Part of a small language model's weights.
Size: 15 layers, width 64, 2 heads of 32 (1 for keys and values), vocabulary 678, 1.09M parameters.
Each number is 128 + 32 x the weight over its row's rms, rounded and kept within 0 to 255. Layers, rows and columns count from 0. Numbers have three digits each. The size before them is the row's rms in percent of the matrix's.

# layer 2 MLP up, 256x64, rms 0.34, rows 208-241, columns 0-63
110:165077126110123147117084113078156194165119162097106101075087123145155185151145097130149198164098105123093112172146127140128077173119101131082083169089083112168071124130128133153132111113169157
099:139111117162141139117090111059118197124096101185125160133161100101190102109081157120126164103074094107148157126117077069110137109158134149106133155098206102081103190138137121139096120107093155
097:152087139119170204191075102116145162133144164117088158094103122168118122101075150138115104125049148148087101147130145116124119166060105172112128125102120103080095145102050110158130141108158115
065:133111122103125115122170142125110144128163146106063155166104161130164147192154138127169124185158205101186166123126135150200178161204132158082090132137145163139097142103107106084125146152097117
114:138123146093157141072116087160098126175201133140125136081159114108119101129061115133153120127135122116121144135116144161145149156147181125051081144119079140191044179155111102165139093131127175
089:127133124131158103154172135182168083144055075126101126121102100127163116217164124151128112134133112149123146145116088086113069105145114119080173117151144101156155090120042196132136146144125092
068:143124102112107119176169151107108137147146142061097138113151099115122159191171174162099151121141114184158124189176163178132179155093088134137156170140186106093134120151151069129155096111105070
064:138136108168108140192136126101107097147125138134104085167086135151137126206128159143085090128131172096115102114125110122139099149128080151140101062176008144138143128099116152114066147093152140
104:111183092156123087122101118124143135111074088139153129118142066105104202155180107088138137106096178120165149130122109101084122138135096141190164156164172154143131127179110101161048120100110077
088:133108098173127142141157077075065145142197176145162141125162154067136148129154160178070131175078123110139086080114134091129139128168137145114155128131148107098088154163150187131094104096075141
090:109121117162112066120091187117073110144125173041084128150062154195128148129186139104068127125084105144136109145099143102150130080115102124152146125178103132120109119073126101129100130139171088
097:116196072120184162115168133110158122157143129080152145127186156077182091158121120119178152138175168113166214086134108108108156082164081151080112121149112155139125155120154139128140139157100114
102:120086115140176153116169162152133151182130156148117189122155115161100139159148078150148110197206113108133119121102067096156129185113089152162066094100108131062117092116168141121168134146119139
120:143089202072123152130066119037132122112112142121122126107097139125076109099059175131142132099151102126154094165076130170127136149118138132126114160136106125185142154197188110078144108125115145
139:131192145138126041117171136098116113080125131188120080057139095099096114115123184088151130132087143147100119109161116149126088138143088078170125201086154134141152080128101097144142152104145103
094:119131113110091187120124116098125091138172157083125194095154148101072088087136190133158151102150149150146131111119147139099161099213153141161130169099167159181172192107151138105139153158149100
094:147105050092141174154088127150107165096128175157153183114136094098149126133185136118142144124184150136162098150116143121070086103134198157142114141093179064140126175135148137053140116114123147
084:126159115086132202167086195134162098109108140098087178131137121119160152108184131139113130147172112143128108104141083120133164101146147153145055116128103171102176124104172168127187090061138162
087:141129134122081158114123104189116166161143097128057144110133066136141136181101176132133147098153146166070147137118148100152134153096149118141153088114024079125121102140134073202132108139134158
106:094080120164150148162080166133122102121105164106092196149089125145116090123167213145133141125174100155115140149116118126157127177175163150163139171185125043088146136151146148118153122127182109
076:118131124193080138101102160102133108174139126089093163123089143122124133114163145132111154155105178117052125111098092084108136116159090150158089156132124093070063112135102216142107165123185099
137:212171131097117110111078126060091169153185118145155128119145152108119150092129132090213198125108131152113120125126112150112111133163124086088059145089142123148139185163163143150141120115100160
080:119150109134137100074116046071089101126161061134163108090167175116103108067148123101122143124143107165180107170130146205123132122143151120133099138089166155108075112170177133126173143118126155
076:158166102124110149104134148125171084126126127116132029155144160175098145145096108107117137209169142115169112119125109111107123074105134159127122092150093162086104065117108086114128135174216140
121:166116177120117169181119093087159120124077085138164159176150125201133121124159110129123080155096169102138089125157132099125125189101087096086150086102073128127138127123078138104143203137086097
078:150101119135141134133119073127116169200160099135155132157104167081159138143109146120166157089119162141132236130060144124088134174178167111152139097112180096114125153149099122158092127186104129
100:092153158135127120182097090101146079120160101082118120123102142143130166141146110138114113087126146128167153116147139145096174138154152160165144183034147121115053132119152043116149070127124187
097:145065162103079124109115090051047143120176092179114139122156141099109157111126128134110125090094118133133071157081173139143135146095149101147123084067150134127124125161114109122057106161098175
089:136107135103125105098129046129132143114186075122160143136170136081154120098020150105115150127109116159107132131106198103114090121091190136120132156140203118153113149117106140197143138114119125
102:089092127119085157060132106111108153098081112178122104140101171099073095084102148178136109166095177134126126178111122166112127118161106153148165121158095119147114112051064101092111076088137123
099:123120116071117157132104152117115124145106174069176102143136155129095161148141063189113113148110124153156157159145148168115127076128083164083165131134162131088045174123126152071175142077130167
107:162143188045111176162085170146137164099105145163125132117127120118129127125161172086107125149081138134087161098138124168120081119069086071078131125160179172148173151153134119136159100090172136
109:190136141103214155164106144121168104123140130099123127156158121159149120147086132147138116101097170093085133155098074138167096160129113113117096089128045086125126104176082042122106145097128156
088:119131113145138072113112072087116126159162159163142140142152126086074169143096133078128139154090120192155070138151116106081181180103159102158162121119105098103133093137107092145112170084064071
# layer 2 MLP down (transposed), 256x64, rms 0.295, rows 208-240, columns 0-63
101:131134141069133168138079055101075153108098091137096075099114128132161162153124120117109124138084136123124148158141134122121121143201126112133128200104140109145125100111065070141153163084207177
099:145104106120142135166234111090166138148114133157106118127182156096098167102181126120098152120145101127072043116112156143153130162139133037140068119142137112139155075142115127151133105123162128
106:112151129118129148161121109151125138157088125179152106097088138171110100145087127151111133172108146111111106111109102150060061172086117111083081122122058072080117060087083135115082168105161141
068:143150106171123137175203189146149146191151164072146111125088174118144148191101071071138143097143172154120161154124123155113154115143172082125157171171119098135142069108121094159121107139132136
125:131097146138133155092133094137150147079142171157189121164154114190084087147114160134140146119044156116163127091153065109072114110125158161065133134099103169150191138122112147143090081133132170
081:128075110188130139120151115159125142158047165081144146135154123140110121113130072102139117134112123143088145081119122120183138145090098118129138107134121121181118117055152088167070144039165072
072:124082097092171099169163056149093102128116102092132178119158130148150119182171109187080155090167149140131138138165063136113137104107140097091208146178144113124129098146144128130116154064135108
062:158166105119106162137181119156137109098110123163108116125139088177107191145072173078078146170107129131111124098167139157206115154122124149120066105105063129140148103084118061144070147113128132
109:114153152147151078148151115092141095082110128119144118158107088091139174113133135083144108099029177119199128098142142154120130116117131101122192150178168076143157161157118171093076086120094143
090:123032110085112123102160082123166170110145106159078168124040128108166144163159128107135125173124082187150100134172131100144108115136126156132113122101151175069132107091129147162081148134121090
094:180139129189062142173147141107128104117120128131138095135127164135098158182169147137170128162156078124082090170081145176118177103127104114064137193159107056119158132097129099077112127111143129
090:116192086077129143061135116143128179170117095093133126122106093124158104152163124157176124162166119148131194099166092137097152058155080122094111092093094176123097081126161082155154142147118140
109:136121136104135208139136077108146135134143070111071100140110086083121097122144145171096156140110174104108195141129150144110133119081155125094100135075104123153175201135120126216087100150126102
111:168102118086121158152102096124120157181090110120101168101093140122134105107099113203128132211148099090160148137043167089129085169139149102160063112061101134145143113124102126146097100139124117
147:154105156150165121126170119085180163118122197106068107081115115108161130111112125131181205165129111163147171128081131092187102113129160187113143157069123132103110093084167148123101105140117164
080:155101099153136114123109077123134078162125141084129185111091149067168076135162153144169140194172148101128202175160119125148147098132182131162138151117145105105141142102116125194152086191119140
102:103066077103106149169123120075169124176163143163113178161109183072102154107188168077088119112170102083098125132129101161150137128132146091167078113136175137102111111100178152149129152146163132
088:149129243106106170157120178120120168094111161108127077134132084113186125125154115137121148078130148153100065100102111142121175128156155168105168103156125129122148131115204136079117086106100111
090:086068156198102157132201135146118104178081095096134133104071141125110093145100106113190140150214140092178140154121115137114150145111126113094059104139105101114115093145122108133120132116083092
087:124042126182146138131073137111171154151173140110134192140107138170174125137110131161116141138137027145157150147167113170150134109148157141173178145082125128118175154074149141122110096116161091
081:189125100153137141115114121137162184119117125132171127136160157119123153128145087121106144135099059200176136126187156183076110172151170148122156129134100131163182104076136043101096100120115152
128:183118092092143141112071142053101169173139136110119115122127123070139149175164073097161116077094148155145169155159054190138131087157102097133102114069124125120128162155145171127147140160118122
070:143176142142178121072125114092077117121164090114095103150138152125107120117110142108090133114126092157197124166089176223081167098164120114128100107108144131091138194158146148146205122153119134
080:154179101119088091121156158158122111096069110117136076136120142178131141111129118166110111152110139146158053111088142149121145078147045139087157107090078096095113155094116049082143143089117122
131:189082112071199125085134129113125149144076120149106106191087096101152139129090108122064125120188131083124185121154039126127105084148101102092139137136104155141151126140149158136135100165115155
086:129109174136132124089127115146080167192122133156156140101110113136125094067133144152193126113128120139094190168092180180059135150123095149147157092055156097098120181124161108144116104161127081
104:150123162140159133086110158074080143178135167197083103163179118124171150112122143168167114128120103140115085155081121148150095128134186099119122089194111174135143159147138184136119196163127091
089:153088157109082099137138108088070123127138165177089104179150084094105140122132154153096078131097147147098096122098130144135129191087168132136128090051142111154115084175132118099107134172084201
097:134073143146116163143061145180090135147104161104110123135080149110103160125145084104098124124134116126125149148203146162152193102174126046133118090094142132211145121143111083089127135118155082
108:143189163156139165131148155113128130171120137066128111093182110170187137100079167107104140084132089106121141074101135073082113177112151089117125155075149125094102175129120138081120139189104085
108:159130160078119104117219125133155130128105085100107154124130170157193134093203098114110163123190130149133122155134143082137128089154158172181162127129153123116095089153068090135153071133100137
110:168085145103088138123117146155112172113088133152111110116090150106108110086158125161152118125181045107120163117121098154128116155123078148107067130163098089108115180086123094078234139119131143
091:175116132097179165119136154150093139158156128109083081094181097163135133126057088158129130152099117151092125116133129186143103134111110127124104133062024146145116094132161054123114137080115136
# layer 2 MLP gate, 256x64, rms 0.362, rows 209-241, columns 0-63
115:135188149130171142119096129055130154114116097174172115144146135132134120087103131124158119075117114118167171134095155090078175103153138170112211125130166136122121239131170158109100116128129114
099:089095148152110075214142120197108125097158111149140119117095108144109102127128122149117145094087167161135099109117155135106110133099118153096154176165155179076183079090138177128135197083157160
066:132119104148084121167189173117103118106078158123113099115092102097093159175134136115121125120120150055119159080119074161073115110125098102125166200118128062119180151107123070150080128141097095
113:116097154144162156062113086147119109114220121103119155099136125170138070180081134126156097135121180147139169109123147131124108119154132141110103186138055168165106177120119146116130055126076141
076:091124105075108136174078178174136131181191090188090126140136147088159165195126121178111129152127135069100075146140119122130137101115119115179104167168110146085150124176174089140113131116129151
075:197109112128127097193122144119144174133142155080115147060129115102103159145207167155117148136106096117077144128194158124093134146121093131163115180147135107094170169138105085124134127061153080
103:081163133208191089104102139111103077130168157094072185114114122124176123097105113113176112126192138137164148135126144105102138135156179074091168124128084120104170130131128119097101183129087120
123:152165131156087054094110072163104127111128093163113101133130048113079099128125095091115123078099075112106154152081167167147088156085154146114184127106158102169144136159124160174099137108140158
081:125115131051164119059119151138175168078084109172087186162087105127126152125114135139141086134153120135176117194096151126127103139091106131138122101150117121080151134065103077099140149194147093
085:131090102118144177110084161152187151155108191092104143135104116125123166145182089134125185109143180079132157172126118085159095104163134167102071118116113168096104108073114167083148119180166134
083:142131105124154190112136101071128118157160138111115148145163152079161170141088130085153147124169201144190197189102175111123143088160147140081130069095165142116074137108133166128115161139124146
106:152100119106153146151179081159122135036131106118060105115131122128122105176148094107136112128135171117163091081126172151143179115058133094093088157176131108140161135134118170199151136129073123
101:141177078133070060087147101181158115115170084185130117191108078087143137145070107085115128130134130114135132153128126136107157133120124159121114082200173120130137157096155162149096185150166120
152:160019122070088123143083132124128163185115173179157172127081136096138099131125164134126084147109144141098151119131107118110149184143171163158121148101126057113125076094148124175129129096146119
071:112140119135175134098077124166080146160164114164049151128089163164214160120161181100152112124172149106139156147166139128141094130116129143162144092154087128107143159125156159156102049157174130
082:139135067121111153094119166134106163176162101176127138115090103083176124108133139106123127117160144124155113106112081160108141148169161115139073163150145142146135180148208148093122086134057216
079:108125112136124178130089049150121146098158097114085152084126164080152132087156118112069186139084073134100143121128156108099106148138123104121105126145185170040079137079142142132152116083100139
093:132090129136189083108181069149147183129129107102146174085109099081159128154096114100146147072142091145144104146087150134122104160106153134088074070189172163153121099153132171177123109140087110
103:104135119157196125190124117174147100143175131116092085093128125095148174077171127170134118124117163123058103071102179057172067155133152126096139138155128125108086117119093126164144158104152154
078:049141165126108117152100134152128106106103132124098100113065073097132133097142167090110119121141097125104101111103139110175068129103082118117091201144143107103097129167111204153118182091188091
110:160112099113141138134102131160090124141119192095061137081112152121122119140137169143182109153190125158170174159158072203140183095169113171095099104083112107128135155111137139116155159064147145
074:142155081111138117137131058068111096170200090114136171119146134098127126142175114160153110179113105080138094189152113186142139111194095121118139131087142145100088158176152115189118145095121103
073:144149162143079074091126175169145170133192162136099130135099138086153130165115125150112119155065199130095136166112121140149173088120123142147190078101135069117123165100109134050133138129166109
140:158044171112125131131091082082087122162113118115102165176140113174093146146156133147068079158108198113157147114139142103105112177101122098142222102122119139093098111118109140103094149127089104
080:123047130144133105117151051095126075142205129086140150157126156124151150137099127098106133157136153161153118116095139080191102131203190106118116088135149153120112117133122147196104130105123181
092:150118134117153115137105163124069094122071127169105153144173094100131144118105180079125140127132074136084062159096100084174078110123116080155166099141146146133178128208124140146114188120142081
075:162144173108107145094151026087083137136153100106088159183143128053130170102122107101089077170149131136069137138087163182139124147091124098128160117126170146140143107165163143121145148121106160
077:114088143134166161122100137150150125149120186117065127114100155108131093135083102187088079103152132097141132217117128184171124124178120100121092110082098105123129154151151136109162192187152175
105:137093159134110083164155148134133079078095134106173094136100084129116160165154162047148103089082105123138131055160132117171096082140110092120121181166158125177155116134160110173103179101129102
109:100131120086112131112093182109158144136095127080108128116096129141108159106128082191134133126118085138123181147144128130084132062146078178083136139117141139103062194138093126044166101119160181
107:153105128111116207116158113165128129140148149077129140132096124130162161150191145106100164138138182051114148169129144168113126132114131125109029096171120124196133117175139155156169095156161152
107:119173123166148132108057140161118132102132123129151165134158110142119116093173097116162129067129134100149159136109194194163125110128124127150175139157172077151187199154164137115144206100165116
090:159152139055160132127095146145129132079119117121157132149152085129165113087060060118128171123098112094099166140149128120180032074080142125097133156120189135168152142105099138159126161116159138